config = dict(
    n_kv_head=6,
    vocab_size=2048,
    activation='squared_relu',
    norm='rmsnorm',
    positions='rope',
    qk_norm=True,
    extras=['local attention windows', 'exclusive self-attention', 'value residuals', 'learned residual scales', 'capped logits'],
    init='uniform',
    optimizer='muon_variant',
    lr_head=0.00549,
    schedule='wsd',
    decay_fraction=1.0,
    decay_shape='pow',
    batch_tokens=[65536, 131072, 262144],
    train_tokens=597600000,
)
Each number is 500 + 25 x the weight over its row's rms, rounded and kept within 0 to 999. Layers, rows and columns count from 0. Numbers have three digits each. The size before them is the row's rms in percent of the matrix's.

# layer 3 MLP down (transposed), 1024x256, rms 0.0163, rows 497-603, columns 128-191
090:533501480478524505530491453483502529482486499499493494551531498496472493490502461541496494584477544495485520478512525506505531506488545492525521513429506495457474506486478469493495551504533515
102:533445503476486465444495493502478507494506540507456531509448527477514503541524448539473524486492477444547500497480486532531495498488482512502496481514529519469513517506501516499512488482508505
099:513515445476508507547521533517510489461437512516492482487473530469511470486512516492495513520534523493443495488504522502517468459485476474480483498515478495496481484457445541488521511558527475
101:507490517499511461487545526543509487454494532473515502526489517468483461481496507463491502503498429478548510517483522507512505487476502496453508511512529523481492514467515482450481447479482440
102:514527484480516508491555521493488494494520517489540494543492516490453525505496495505536482523509535501468482477456486520491495464460527506486477477539514496492459481484470509495486491504515504
098:473510497463488484484492564508489500451481487509496526446477508484498467508536478498450467482502546523496503505508530513489523513477475490493526508500530492524484502503464513468489523485514436
105:491496470496513490530484449477469497480480501491515521529505506464529540490542514480459520521503482515469505504512567473474510491515485507543429501490512457509498470466561511439534495488468486
104:479505514533503495498479572519470505459479520523533516512504506449536494538515485538466482512469511499452541505503464531506533526497555475530484491502514515531501502472451462458505483517478515
105:465521494477496497528521472457481494477505474486527504483504490463474461498483547502561476536441506480475504500477536485497476488515528477522532524489503512472483507510477492491490510527510486
100:510513484533524474449495547532494534493555477488505490454476486444538494560467494460487498510478550483480471491492518498513523475453504531515486483536506551457516471477462478491523517513506509
100:477508533485518513499475468489494496486481504462515450499507526480458468509504466527514438505538544491500495496504497475480527502508465454551499531497470534498502504516521513496519533529532505
103:498534502496512521491506486449496531502438529485500504504518502517515500497491500466525542501503459514483448508466498474497488532515493548494491533466505488477513492496509459490467551529491517
105:458487506477561491557488506505483529486532485494497481493497497502488541491493520528498525496532523534458468477517519486521463520512481487483512556504501513465453519519476546495475528513535510
097:467490463518464556499528449463505500478514463506485490549455528517516541479496474517484501497493457478478531469499450429495459547498512518496473503502546507467507489501549533458494433469487531
104:486512557495513467521558510490495486519489554566497524457493499489535477465483508511445499502521490521553481512507497516472503497510469472453503495542520489504505491523512448489504507478507507
101:510485473480479497460542511482475538499450484501516455520480535493485458492545504510476519485533497457534491492525522485510498489505456463490507461524516482490504498508536507500530475533478484
096:526492507501476536550504508523461530498481518523469521541469506514501510508472486492519534495509539516480486473472503509481454534507483480491511499510493446565557525532521497483531546529517506
105:501466510499536490536492464455453499510470504532540488512493508520472487475502498503528493478470453461506511492445520508555467563499539467502513516503482482511502449505513492478502478515513514
096:466517510506524528501505534492469514475523553482472501557439481479478529543480526456546481513541467497517507525511499486504505527449506476478494497525515454489512456468493470514488495493544508
102:460540520517520556502465510492513526448510454516480542467481505546530492477464544479514485480511507503536465529513498506499498466451513511463437524521556526503475480512518519497515549483496515
098:454532467470538461522490526519490503495508534467506502504494502480457479505516467431515495455500484478562525500469493462507476505478481474501481530522554515534508469480535504498478489504470531
108:526507535458501480461492560472477485481511477492505503475534528517496526537505543496487519502504494492529510478511545545507512495490530492449525515483497481475504496498496500486453496471498448
101:560517486484502506490502449522493480464468505493524476451504479473499474564535466517479429532502505472515454471520519513541500495508504479455480545519552521504479488459503488488499506489497527
095:512478532476478487506478472568518498517458520540437511512529519512535541525477504474539544521492541551504490518511519477521511533502474515498522459500486537463475516472523489519482505482528492
103:478479492504464473490463485510494498524499492521495486489564476439460509501502462520487510509502496459531508494521498530468526491516499501521499522482514467513494578547510521511514468506492544
097:556507494486462519500520542526494518485565525481547456528525517474496529511495481535545507510510498486491517518510503499527529502534486483464525511516496501489499442549520472482522525486516507
100:487493503512483454438476526510520528455508534523473505560513481506487512490520506515541514523526452452520517524484499489495528517504539493497502500512532465538491505502533488520503519486463520
100:518481515529496508507473427475439496507520506527479529497520513530483526476512475495528484506510501539524453493472505511493502519527523498473486475518519507493527486507540568498501491536469498
097:501473517555464506477492519478469468507459501526531517513484505525489467497489528453473525432476548472496501487486489545521482513511470482472517529557497483500528509491506551453503479474479518
099:546495479475506500502506507512534500483486512508495522485466504499483455480497483467509464512482463489541428544533465521476533480532520486495510504502532487539488539523529500521468506512487486
101:472482481469501518578516479519502532524479506495509502483466553458495478483532559524496506446488502502482493531478472507496467518478501518507526477505519474491534517540474499511499528482476487
097:485475459497504481506473533516525537479477517475495510478528522493499458545534470500505501515452531494464495515495511544542487514498467500501503496511469522532478499489473469458522473497455514
099:478517479519518518512515477505518496510508495514476548503509506540521463560519505469486523500495513501525490498502527533473540502527494548484504492489496485474508486509505470449507477435462479
094:515496520463509479477466510551470556485486486514521515512512490520466507487531481453482491573511420489459481511486524495504477542506470508475515502494503502478478498473558481477510508499488548
100:501460505484558525503519480493520493485548509485515497496490531483504485512530479521516540497479523494506478515485477521483540459500480464457485518515459514519509500518488526478491502488504461
100:568575506513461549487474460480487459481455470463468461531503478521506507499485517531488543484456517494481534527508506475516505517491512491492496518537497483503516455528492495499508533519551548
104:459510501527539541471514465535460478510492499498472521499541529510536492509537513517476519502466519462481526499484497503529475465484504516463476516533509505467532451509516522518484473509453480
096:497510500492505526512497488486469512481504489498504478452475473510475519539511477517475490506490495508486492485505479501487454494545462470532515517481463536517501490521554492516486488501495559
095:470486524486482518487474528499502531481522466485548492440530480472506515474493488498519469468531464560507515468481556528483481535493508472500523494546530512471456492541453499483473565506449478
096:447515526506512481560467492483526502521480479483522522556548523498501530523518486529531504490514494508448535454519471452479521515484500515498505509520510487498484526502442501557463484518464483
095:504520494461507479472468509514441543502526536507485508494473519448484531519446490490505462487557489543452464481472517485492495488503490506507538503513499517502508549472467507473498463520518503
101:471504509525483506532494524477496449492495571502531486499480477513502451438481490505483519501495527502543511504516515465491519461560501506467529488507491469489463538466507498476492515464502487
098:525459507496505450478481494532509505519487492518468494493522510470487475469518518525481513461561495516450453462476463504488473518479458485547471485510502547507509502448514532506451542475486510
098:521495460487505480523508497485505498498491535504510521462527477515530468494503493561466511483488457537515503558483481474478512495486501517468520454520499467493500482483522496488498486460451487
105:479479488491512462501517436498514518490531487494507520522507519490472491500498481475535447502480507479492544498478496489552502474489513486465455515519492429517468517568514545484535509504468517
094:461541511503480465522524461529539450509550519449481517472531507532495470517558482507520545489497503516527476476551487482475472558499440525510515534522527521491516493495510524472483509505497497
102:476539516486493496523506484500479492484477469514524518523521537493500467477483502495484494491544529513519494509499484527497548521514517516516513524487476456482466571465507495464484514437481480
101:503500450521495538463498494522470495433476522478490434483495504454491472475507532522514445488480481529484503473479522489459457487522491498514476509484491482503529483465482466497500550490470463
099:513521501547519513450446526485469535521504444508489499482514524513503505510499514493499504512524577491459498454519463545521529529491472500464510497510509489473473495474492527479516518505435521
102:513500556472519505531458480493447524489505498457489447502523544484535494491505490489510474479500446474493501519497480469498485496493502524505506517447521512541510492516489490447503496502494528
099:489483500521464485446483505476524475497466522511506494530498542480495507482457510512522451570509441540464488500513510553496476424525479500497472471511513507508512513512498536506503498489520492
102:466465520484504428471511519527522499487492515519490525524455493485460558502563509513500498491554490511510481473485479489470502520494506496483512490483513545511498524505519469474513492504458495
102:498542457522504468495515544490521480521477485494499477511493508519489511517537576492531526495511470528516499481504495466504441487496499528507463538557486519492489495492454515495483524548485570
099:518485481491460522479543489491505531514463522525497545490523498492517484507570494515446549517506538489465519488483507493467453492475525504459484466515495526527454487505536520488519507492500493
101:503514528520535518501505497494530502498471518526479481511503510538553490538548510474468476520474529515522519474526459471517510478450503504494517522476544495486497492501515534490529512497463510
098:524497479524514518477499506495473468506524522520497496539488475477472532501500523515487530490449473495477508492463533519464493467487531523515474507486533549488529481496466508476546521501494490
105:523525499482505519517488483483502493560474508529504498496542458470522504478479497559533562511441490522479514505486486502504506531494461483496503524471494473491551531518486490501518470504538474
105:483501496492552485515454512471526503508466480490441525547513500453555469482456479477506518529514527452553518468490528487525515488528502493508483541515483512519458465544501495526473478478542529
099:500533492481509485522529475515499480486520493497511472530509502521502476503556507491519505522528550506474451483517492502531491470520501483507504457471507445460487520517511481501534519496474492
098:478525488549530486507480505552492454491531440507561533542528533475495480520488477464515511509520470521431512514479510489496499496494453472478535479470507485495457477516514516525489466515505517
105:500496490527488447469500540515485453512513514500502516460494507529508481508488449486472529530493486516485531542503499479496487511507451499481477505495498490494488505452500475454534524471489499
102:500459474497507501451497552499495508498462506537471496516510523507460458487593494471514479520480518490469463537467489490494504491517519498520511473476494523556478419508478512506527482486534512
098:520497486497553462491528533509505451465503530507479482497491499495493450496462528554524518467462533469514487515490468454493446527517511516482499520510452487498502526514497496493489469508492469
098:480505547493488474527518476499464532477472481522488479534514505531488490498474506525505454488503515497500553482503446532484548580521479482483481461451522522457501501469508531510510503481496488
096:517489496447518517464511505543503458517516527484476456516544489449521502552519476526506502524479502507485519549559476509516531516462526501515509516443501482483502483521488512526534471468465492
097:476504517481510482500502471527514506486525495428472467535478529517544484531500515479501504463496517500501551502529453481478529508515453461489493484518451516482518504547513533483506502488520542
099:459490533486522501562499504510471486505552494481475488540520486505552484515540485476509525520478440455477506483527473449442492510510474504488553533472466496486454513491492476489535482485442458
102:478477505495475532495488525511474482510488448489468524538474476502499505479487450483484493528478513485476533492507507506514545503490518504537474483514526494484548540479539493476520488503483483
098:486490500497500513478488514503453502499528510545470503476513563492570545457466463492504507496489485544478518500499537497518487504495512453519541497505511445475511514481432496502491474500529478
099:525484503502460521485485497471531480470498494509479510523495478444511491519476475483502489515482500436482497525498551526521503506495511446500521524512506516470483480514573528512495493484521511
100:544539523516496460490520500517482518502495509513543497503477515539504453507565498516499507524463511500488527505480514526459515512496528507481517505484506516480549475517458552521542504494475518
089:514517488516497500548518497554488490515501534506519527520516505438553505518525481440488502539475495491519508461493468511487521489557491501533487525503468513514533490512476496536496491552539548
104:446459540526528481477551521490462524470479491514521504524513494540515458480472483545501518501503482530512497516475548487492462463476470542523473494498494507492438466489516477468499526497478507
100:517534568477506481487467509500502511494511512476496484485528473476491549531491495450473526513512500526490474506490482494458487517481505507497465510511485530480467457484469502488477502512488445
099:501523515497539485541545465511524515472521478492472491502538502515452478456504474504511522498517532498504515474502476520504514475435507483510464501494461496507532478546489531557500519484494527
101:506533564540533469536544459479492498515516503533506465534504468502500567492504525503518550548480490485512492542524541497498475467503527548513471510551495531533513500486523501507488494461481515
096:491467483525473490490484516486442537514464489497496509473479523497562485487505462481463475477504514518496516486487496509556523537468539467492548496477454513478489495466530530531490477482501519
098:490446456463485554476482497472534538514517491534461521490512446466542499472478498501488516504492514537487506504500525490518494549530525484459501522472506510450514524448451471481521470531467545
102:486503474500488537565508488501492505456498483495539480528494550479484502481483504462578494494507509469503476467503468522462489501495512493476506499544458472486508493469503481490530477516511547
099:513505480527494524508519482533521482494489515523479500463472507494469491455498491498480528490523543508474517527470467522511493488448479494473496459480469500505486537525529522541481534510545507
108:501492501526494520506517523532490500516486545502475542532497536494473480513476509521485499526476467524470513472511493484558492467500486521467529474528519461475507531528542531524485517529494501
095:515505499492526490546505476508489489496433538497505508506508528491479487464546503511487501503541463531547480467511455514519502470486491545525459514512480478500535543434553485511509505512486496
102:507476488513556485505530460483486511506452510501486519449500476520493473444559511515465503532500521515453485496518480463495503515469517538505491505532485477482467531486489524482530503514534442
103:481483501521482469506483522472464505508497474478473510491506423554490517526495510513500526532458488510456485505530499509503494469483466519514486508479484491500511525503511523505502525528503511
092:515510432484461519527464519549455496496498482448487515473497538507518525481472466493499531461518492481469485522527529474517526460528446473508474503538541481497489487512483515537521521490513509
092:499464481540477480524454495496515495495542532506515555525481520486525497490451490527514524493524490531505500489445493470518468503510525501491500483497523549448508505469564485512486522512504503
092:458488476486490484521505500493516503514480542497513506479487500503499517476488522469479482500550488489467530514471506479478507475397516522503511509464488492467536484471472470501493501525482506
096:503481511524491479512545513529564527541467525500518490500461484489496501498469497458510508463520507476462497488514513519535509498485452511466504492500472486508486507472471483501511484486507498
100:477510495495531518519569451497478479486504519457492528405534548486534500523535530504496526494482475520469466486533490471485473498460516517497499506513523498515518489454517472486512533487501460
104:506485499473554515502463480488528515450466513538486495469503474545459508509527499534474480490495514546492484540474486491495518524535505484496520475548488465513527476495483528517516544504530509
094:505526514502459485518521468484514419515502477496465489504487511491492513430531494482518513543518518444505481507516527495493504472523515468515479498501513477467514464518449553513463500562548530
092:515470479495504472479515509485489470483497497478506543496526541485480483475468528507523497489432470492476517494501524510511488518495555515525471535484522494526511488484510490501506480483512494
100:493481514476523526439557534494486523520489456524524468467496475516506531509498518475504468503461528512529495497527554500511483507518502490488478486473527492478511525487511506521500494553507438
098:481521524507515499525522481494493468492540532528517493465537525553525483473473518483508465523496514476477485507504509469491537468499487509535499479496470489512493513556484505565492467467471483
097:509517476527500529542474518500489505529478505482481478545463488523526512539419503485533500493460524505493477507494486567497487490497487489522521505539472551521550480484499499512467515528506472
104:511484444534499543467496488503540506499511518490472466477482535501543524488497489508510535521510500485490503535542475518477512500491498518474508502512547522521514485483511540490505504497487493
100:532474471501499554501539506514465515529470500488515450481512501491495508486511498532524496508513483510495513558475486539496449503533526492523486491522506519525474506460485535493491526569513514
101:501499492531489506545513518484521520499495484484499496494533506491540499517503503459448535510528472507453492466519486467473515503531443535503523514492475493538492489473512560493473454477549529
105:513501495499520484489562503513478496523535476522534503499460499488539513511538507512484523469454515522481514453506520540498503511457487500501496513448487512484470460497482498463492512498474515
100:494479462460486520463496501452515467505501523471506523506561513474541510481477486489482491519534528476484462540531524465493559466489546516524485508489485447511485501481515487579501512531530501
101:501460517498514533515506533492504518502457512522507518466505550516511531482525505494469512552520512495498554526496508473509511525485535517529500542486473477503535461475502489542487481483482509
096:462478466448447520526520501507510504504470551512457513513503529509557447508511473476448485503505583498481507536508532513512545513498499475555511485470479493499508489505489519520519495520474468
105:495498517462497484500509533546538485503535521493509483496495482498503529504519493546487502517470540519490506492521510500471494536505487490473447500501493498461511507471454555487467477485500479
100:519472454478501501506476483471494509494504481474485485506517501459510484474487539511476502500470483539475493468525511475499493473503512464498497515549469534540493522512456513532490482472528476
099:540520545506532499528518521525509494542509506522535475496504512503495491506544523441514422498545501486427491503516508504494480473493549506482477484465522519491503494523506505486505528501457496
101:481468481493509492537496469528521494512480476557518460528556461507544497498513513485477509456436554509471533514486513507459497529480479469510506474483516494513506485509544534466518462475451527
100:458504498522463456490526488504503498502535580493495492509516477467505474529529513488525502509489480485493484501501455524530459529509491508531511534518546515493471519460466518491527520533483504
# layer 3 MLP up, 1024x256, rms 0.0708, rows 498-604, columns 128-191
100:480522517522510459472502490494493497492529467485507485536445511525498553548477435469506513541448483509458513521506442496497550520459506490507499531473465487541505552497488510502517551500512487
104:493491517455523484518495454527488490486533530535542485520486468473501505500515517517456516477493527505518529493519462542503523510490533501531458463470534554532471515518476443510520499527474527
104:460494462525499534518510493508492463498529490499520503510542484525536500517484507486561502488539516507519528460475493509485546518483489498474486487479497518492458517517546519525517527515479451
099:506504475436504491479471510499532519546528506515511538501473480515506457491493535512473452516506433484520475493508493498472526550503535489474486508469489495473528529538507507530505486473460475
097:449507538511542517510470528474478517524496531478536516485500506508520498491461469467540503509479491447511492507498480485505556520498528465510495542497522501514481500466476475526533469504463475
107:525521524524490488496473480492465473510500523498466517481526483499497512520489497520474446493495503502489541520493523562515486476522483495464493473467542525495524522553489510500514478489514500
104:485517537494510464509482519518522491484497505472494534510482445529518486495481494509526445466531481488508492489509529476510556504549513502494515512523493481493509488514477493504493484517493490
105:525509547512511518486491528464502482483455508521509512529532492502472504492513518476538502504517540506526503454408510484496448554487465482440488502481482474506569560507448522513476522495491491
103:488504513474479484501504461529513457575516471524530465511498538494470471472551499515522535551500450510526509525494512548509488507455491512505512489498507498486535523498515504506450458492526501
099:510485490528465476467521533535501512507494483471465518513508505488501499489491509499530457490474514551540499481498461519504558478488474477476506526518544525538521486525513500488489511497476505
105:516514473467510482476559511500509506521514513466541453493528543518509480512558492507507448496490524533512480537505515469533526507459527489508483486483557480509497512532486468436540495506508473
101:481471504498520486469465509505528526529486516491472510448515520542505477461538532461515506477489491475507495535477522495516489495483530488526515515507516485469522519478505512501484495495475460
094:520486495510519519517551496521514500511538526494505486491467523495494540465507503453481504462504488446488451523527482468460533515513474494497455518496505505500479535486488507467471533517486527
103:555494456493518517509510491510490497520529473475524496528486540513521554500555509457533520490491497511508500471492509507501474508505545536489480518453488513528497534549509520524509515472495524
101:494533485541497479520455498489493490506453479491487497482497507544512479494510478540521445494503490538469504553494496510473497449488519442483510488477525544519506473500472496501482506537481485
097:494520508513497500506502505479498500507520548511480517479549537444491490455510500482505495509476491537472530499506474523497484510512455508516479489500518528499504505518532455526466534505522470
103:514472471478464488458453548474452493478502480523480512483495486476510513483503467524499519517470484516551511543526482456519496564502522503516466504489554532504485528467484490502465504520488513
095:481517475445501474519527479462530455524489515500485493463491492479524494499521512526493496491507592504507426493523503528510510458488482497475502489511487551473523513457494506494498477491501500
109:495498482485502505471515508487449504515501477520490476481544463491474513489482482420542507479546505468502476486520516508520484497486497514508479484455510472470494497470496524467488546520503546
099:511567526508450508484504489487518512522509524506490538479506508475460531504526527512542511523495468504461479487504545494531488528448487501490481496487487523498543521532485469425502519516495526
104:498466517478468502461501503521481506515510506517485531441443539508456495448470463496503492485538486513506451472531477523498506519496536512505468526488488492495529488486509504482514483463498498
105:474464482473492502447531538520486499501489473514550474542445547504483484491447513510501447483445505516462515458527467512530486533480512515550486496503517505517507468522475482479471527494536464
096:481443506529506505539514555459524503518497484502525553479459449500516500497546482499487529505527461511484481517487518509486525515510521529498500506512477470550502445503497525547468516511507527
099:477478537507521494506520502496510535528471484523502533491576469507474534513512510522519508521526476515520532515490543512450535485490473506490500475513499501494506520483512452517516547514510532
097:539498496456494484573485479518485509536458482513466518475505477476545549482532536479505470472561462509498487505474510493547477515452486511540505489549539509485494493507516508527512489499458496
104:529514550518442466548556502489491535514481472486505454509513486551532507518487487462471490538516465510487521501479529501452489496505473521470509465438505517506476516513455504513465492527535527
102:491518500496500456482508537454519466499504459548503473504504473478484526520465523505485451513480471455533486532545462485518478506479530477511500508464489555524528480534508479494524476512508442
099:566481506482514501508499491448515470528492495475533485496515480489508530507551539503482490481465445514500465520511517433470497497466485495514512510495491491511501510514472468488495507534485471
100:469508546492557479477513489454527519512519529535503506508467513481517491497494473485490514511522488514498453494484506543538472522451493493526462486475467513521524493492486497500486467512515492
096:530493482489507502487503520491478528500506482479525529503460519533530535478482462485495467496487451515497512482496465488470509477501501491448467483466482514542504532485505508472440475535548501
096:502474525500526509513544479508506493514499504521490489503480501487452507538510510488496519507492494521493491504533464478509519497477525515495456469540507482506505482514488536487557516533534523
102:513502498507498484520542504510492467502464518510540531482462494503518490493530469512487529526491502480466480520522507515515530478508509493488484503514500540492474485509500520497536465516483504
099:503488474518506540498525478514542532518495515518463470510510479464533514459499495529507483487480539537512542505515499525526487458498534513480510463530499469465484472516505501466462492539489499
096:546504501463527495508471466533520488496495535472546532505473526524508505479459470517496434500510510499500505492516522546496469501503559495454477510467527497510546519514560561475471522524483515
107:494478484505500486505481476517516461496501463483497547500474516488505525503514466459486498482498465495478499512515552530544507531543498508477497498501471514468501477496521509476523506545515522
106:482501522497490477467528452521490514497485486511468534509531509503531528492504539493499494508518501558512550484533462520508481451492540510432540499526519489498502487480498521488529493515538551
095:473496527466463548492487495477482504503508447510502522509492432520515494476505474487489494528501543522488523481486492498498520483506460505508493454501513506494516507495515494497509459502500504
094:501512513499487466494459459478478472480504490516512494488492453465455483487469531477479458465547489496475485510475470493466535475539493527486507493495476543492513501494472495486480504510488481
100:553523522521481465544517544487530478487483493468507479515503528499504524525493517486518496477492454519489475488466519508474488483493543517483474486461485510487507549524541517497532497521512459
099:486523513501515506514488473493542493450498478498530506512439502527515487472487468489510521538532517492468498470492495458505505536526524505502444483507483509509517485557531531525507473481493480
102:547501523500482467466498481492493505479506483511530527502478523495464499460500492495533473509479483479515483570483500565512526484488517498513479499505484503502494493493505483497548492523524477
088:497502536480472458481508520515489523499497476513508540472520552504507481485497547534505479516465526501481506476491479501496489495502535494538516523504529465522518468535501501458482490507485490
098:466481484458499501479507563540563493505538489504514530518495528477494488466479467472497492497509516535497500538472494507509493519513482511563520491469540509522502491493510513556526505538446535
104:500478527484457513487508537483495548491508500509488494483548489485497504491478461485491508489524516508515529496529499479515470472506549467535542480502538515483537492492472506481477458501478499
097:448554479516522526520465512471473539489531486492534457475495528497490518499506516533478486505518487522522495565478519515500474524490490518416478501483475488519515458510538508525522452518546489
100:539433530502494532534504492502456529536530533504477509498511487512456501517508505509487445510555548502496448480464534489532514509458507525504474434440526540505493465503484507466540525524498537
105:499504527493552475532479482510521515539530482492513522465525493494460471511456533480488516515492501503510480514537497471489487433515487495487456546496475516502532467481516449496505490538518540
103:485506502499467443504517500512535517526493530471507506492523512481510507528501488511518462512480466517481480469513511444490532507491485516502489514534477538518493517506504530507546531511518496
102:500512553510524522501487555474511517498503509505476510540475509506479480527490508458502486486496538512514535528513511515544492486502529481499520494505497518520452499492466532470467524466551541
099:472534517496501464526523521500533470481528483512534514501502532469484493463476487484485542492512525521519497491530471488499543501491503484484529504499523499525500520523476541505458527508512486
101:515513475497495487525522486448482458510465500492467469478469502492454501494468511522561489500504464506471505488514492490511474483488491474442451492485559492533512492517509510463480529504539518
099:482488502497471493536535497499492465497577531530484506510506507527513511527505485533475503522503499564518517512498511529511475499494508500487458491510518482479512494506459500518514496499558556
100:502460515544515469510491501473467465482466494507506487522510504477472502454495510536551489521503442517477457467514461519550477493517511510471543514537495549493520503497475459526511500507530502
099:554497513453497508545541534528458481480499455485546480452495510472464519504507521490488535517502513480442495500517517463494476506483511515497505429475496518485491513546529506477472472553521470
098:495530488480539500513510455505584509479504488484490511494494517500458490481504494482530502497513541511503477502544468490509511514518547510474511515485551497467521526544501445503451487510501488
105:488487499453448499516513520506490508499499485465486471507484506502457458490506471419515474534531526498525458548504521513508461497536508472480483480461481527477466515473539518561518506501463496
101:498542488533503493495482490503494492463563493518503515461471526525443489486533572510461499484518476524464535521516489500513508513538510544515460485504523518481525474493527491537472495508512466
094:466456506529508519489505489541506491546481459503465555470463506522498524502545487456496498477522437485482502482494449507496475507479549512485520492517509494492466503494509501496489501465488525
097:508518520452505517555501507455485488512520492462505467484507526512501566460466519550497482497436514460488473517494496510513503513494550536530508497493499478467515494484511514448508499496503486
100:496537513536507494516535511526499451492476480515496523486512506490469520498522532497541518524527530488513460515498468493476482483478498502501480486504499513475493491518490480473468526494496519
100:535477524497522505511523511518494488533478491483527545480509510491494465502501503523487540472488493526486448508511521482516471519495508462512479493495516530461496546490466453465498503525500533
093:501515515469494504541481501529493546491499502464489540503471449518509495483500467488488458501530505461479477513503519504541477523472489520502500488479522523503553533495501473464462533540492491
096:523516539489492489492499513472528492484486492544503505492504454471523504505516478498528489487521462463493548507476508462507501486490501491486496485487520493468461520518458535519526508498473516
098:466508518494534485485499519433467535513491499548501495526531436516486498474491526467468475502449487508504517490462521508474510500504444532488527481488496536469533518487577513467527488507534497
094:495493552506503446500460487495493470509548478528541480465461509496524460499505495526566513505484497536477520421460463502485479469459509456504506500510539513515505550501500498511492521459529530
098:519537514515491493495503520516512502507573522530527527462541477489482504507496467479482501505485472502519495530449491483457515482534535444494537532466501486527495511504496475526520511515505488
103:485454504466475509490506470512507487518456527515483497510521495532511490486494499486516455515485510529487512486497485452452523469518507533503534523525484539512513468509485447477510487489489528
100:486525481450474507484470461472477522507481499498480495483493479506532461503501461494483495530522536511471522559483455497499488496540478469467498527500481491465464561471505513541507487477501503
099:504491527487516444520535550529520513485501525532543476489525511482480470492548463482454493491503493527469486545467441497500505512502508459498414503476453509471477519547466514463465530486507499
107:463492469517460513499506561503502492468496488496470471542523471490507494533518480508522520503486510493527506498494490523501489442481501469496474506467511488484504502472531533482500498510482483
086:484477518508540491467511466482500506483535526500519523453492471481552510545477496490476498524532536505485503508481467540528465476510521497519468525492496499489475480465514498491531466544501484
102:469537520517481479488525533527510482529507521492515499477467498502510460478516523506524483511485492475493483526510499527536472479491466493503485530452529515484481486490536456501482511486493488
101:485497508510523471508536525488529502481505465507489497538453508481515517487518495478499511479517479490476532476522555494474498471511478513473535462509458515481517477516484526501471512534500471
095:512505466499507481509505541485483503514502541524559499486484469462520469474499500508489501522514546515454470537491469473501529464475521495470493485470531507429517474474481455530504514515477463
107:504500527518503496519483526492465532494501521537483497507497523495507562485459534507517521490490462512507535495478488496506483523517496468486488456513522492503523475519517502514476475496468529
095:533534491494545478505512527542499472520530508522513492516494501532451505552528506441496515525482500502531482545491520509537465454493514509448454508504524507502523481448525517485452515512515481
100:510509485547438484544550484499462471471475532487509496524483502518475465491488491494494483489484505488556490465478496575456521478483526504498481477490481502513497511560463543490517478513501467
105:484499466465490497469508515495460517456457501490438524522543511549515508523546484491471515516510522559509497517519519446508499501478577539469523490484482525502534505503504488519545532485521536
098:492524468481503517507487495531483529486557480497508517486483544483524499545510523493507511507496441507481510497509484516485543495546500466489516453551525535474531499499480541503502505521494489
114:465510465509506512503480483527518485501531472493530535475495512566522527479517462495460504483486471520471492462468488486497543510491508515501516533473480523490495494506497525549516513513523511
096:506549482463453525477507556514510541509487514481465524526489470487520508479509495520456531492519510480536509490493503531465468504507487463513507526464511508469476491475514493531470510478486477
110:482495513512533512507539546523499515519469489514564502487506492505543526460482481510460544450511493529462493489505530512537468527513507474533493516495541496496526484486468495490530468487510521
106:528500527459501492504462514484499499495516521497507573529493521505469488493483538471493483524511487536515476515525483463499510489498481499471472483493467461499529493482547495540478475430517516
088:485519452480530510494505475500535512506513464514491461508538473497493477517524481468509497524508499538457482502536495454541513483509497413528486506507515483486474518456454497474551503508510512
102:502535519500555442467492493519505495510477513510515518463516489510516539475516489525456543447488534529493505530479502467525509473531528447489492505446507530497508474528483519515506530513520541
092:508478501552480523514491477510492479517523508489475495463499479479555488490547500506501525532516473500546505496490496480510479475458469544496508503492495485475477490489498469525519493501491491
096:482502523558504527492511517470469528482507526509511503473506454459510488490491490524495509513528478508508541484472561451467491507497528473463524503474507450491476507505480440442512498505518528
100:478503452512521483517545505542504471472471474504512510463506474521493490553530480530535486488499503509501505554564543479500526485536504507527554465530493542445502485479503466474509546502524549
111:502523472472503479493479514509502514528559533513493496459458492500478518498487500459503525484522512509533537521487476509518508517472532493515500467527541544483545493511493528470536470505485480
097:475451508487518506500536521505518481446513488449519488507466473477513484519454526485466474463514480481482498515486473513458455507511500535469497465488429500497497498536517512484524502504465423
093:535466487447493510534482481486488513497458506455471486454511463513447509489478552514470464472514513513492504493530492476467517447449532506479520479511477516492512495503508491525462508499527531
100:474465516507520493522518549511518544516486510524514569495503511530498499503531471514503509466485464518527474498497485484458518500486553475482471492473474497471511528532517529480493516498535527
089:436510515500497516519525482469466489578531513507524476506461551509457482504515497518500470455503475533532517464551483477528482478528493483547518508521488539507494458522449506494491517505492524
095:489508478511510505479490478497473488536511528508500488497483468511547473527471497507498502488470495517487521533509524461478460495548506531497456505499507495505499489426474465481527488497516487
101:504477561540500503488498487447496451482475504531487546500489503486484490467472462490492510477507502542494484462514506502460499493498511513546465536491498492494473489484471494506523495500515473
101:492468501506543510538500480490476509513539503502490491483496509488518499491563467455502499476447527521527505481507513453524492499477492482487510485508455518525522498527495507542471506481493503
101:499545500472489494493516501487451485490478487460483495521480503467469506533495530471452481501519522518478487536500485533502469491463510502435484510490518504528511513500534525488500500493532503
107:472438542491511513552505528467520521502520468482493523512461465521488484479531544502524467481475489495509528470527514532502515514512508537544508503531500484496524518520485490501509456518470479
098:509503485492517500509514447512499508544467498502521531497552494477512495498537489515560481482492488508535491477509455516491486485502510506448478500508544529474486541464453519495555519495415472
101:490463509473450517507502514506488513506482471494461504491482507526489503484529529520544496497502510524488464535513469536501509482508500474496476483461522503469477453466504499479503443488505505
103:523521499490514523518510505431513515532525448493509494463499450482490491447504498518509473515484482512501462510502466486514499497502487521524473533476481493479533499525556518494497535500528500
103:501518470484479501471513522498529494557553464544501524511553508548501526505542505533543453480516464544499523470510491482533515486460545486485471506524491552491511467524469462453524436500510482
095:522499509499530522502499511491508512496474507499526491473484475471492475521488496556515487472488472478509489500518513500536502489454521519513449484485526503491517496494453539490486521485503497
096:506487483520478550525502474524519530530531506499482490502490485528483494515533495522503513482499528499472499530456525530485505474462526476484533519467480503502480516503520475499506526529484529
100:499514481517477500495536515531490458495470492522479530526484504510513443458536523512517523492533465491486521514527474449502513516459520478456523413526506468495530503514477538501532505496496474
098:501470521529489492523497535483475482522525542559504472571482515511495467552510467529535482498510513522506489475453478482477487524468518491495500514487488468525494511463484506488499502460541486
101:485510478521540470525539509534521497458489516497564534490474463486507500479510523471486445505524485507539528489449513517542493509531508495530486536510500509538515461529474508563485492539518485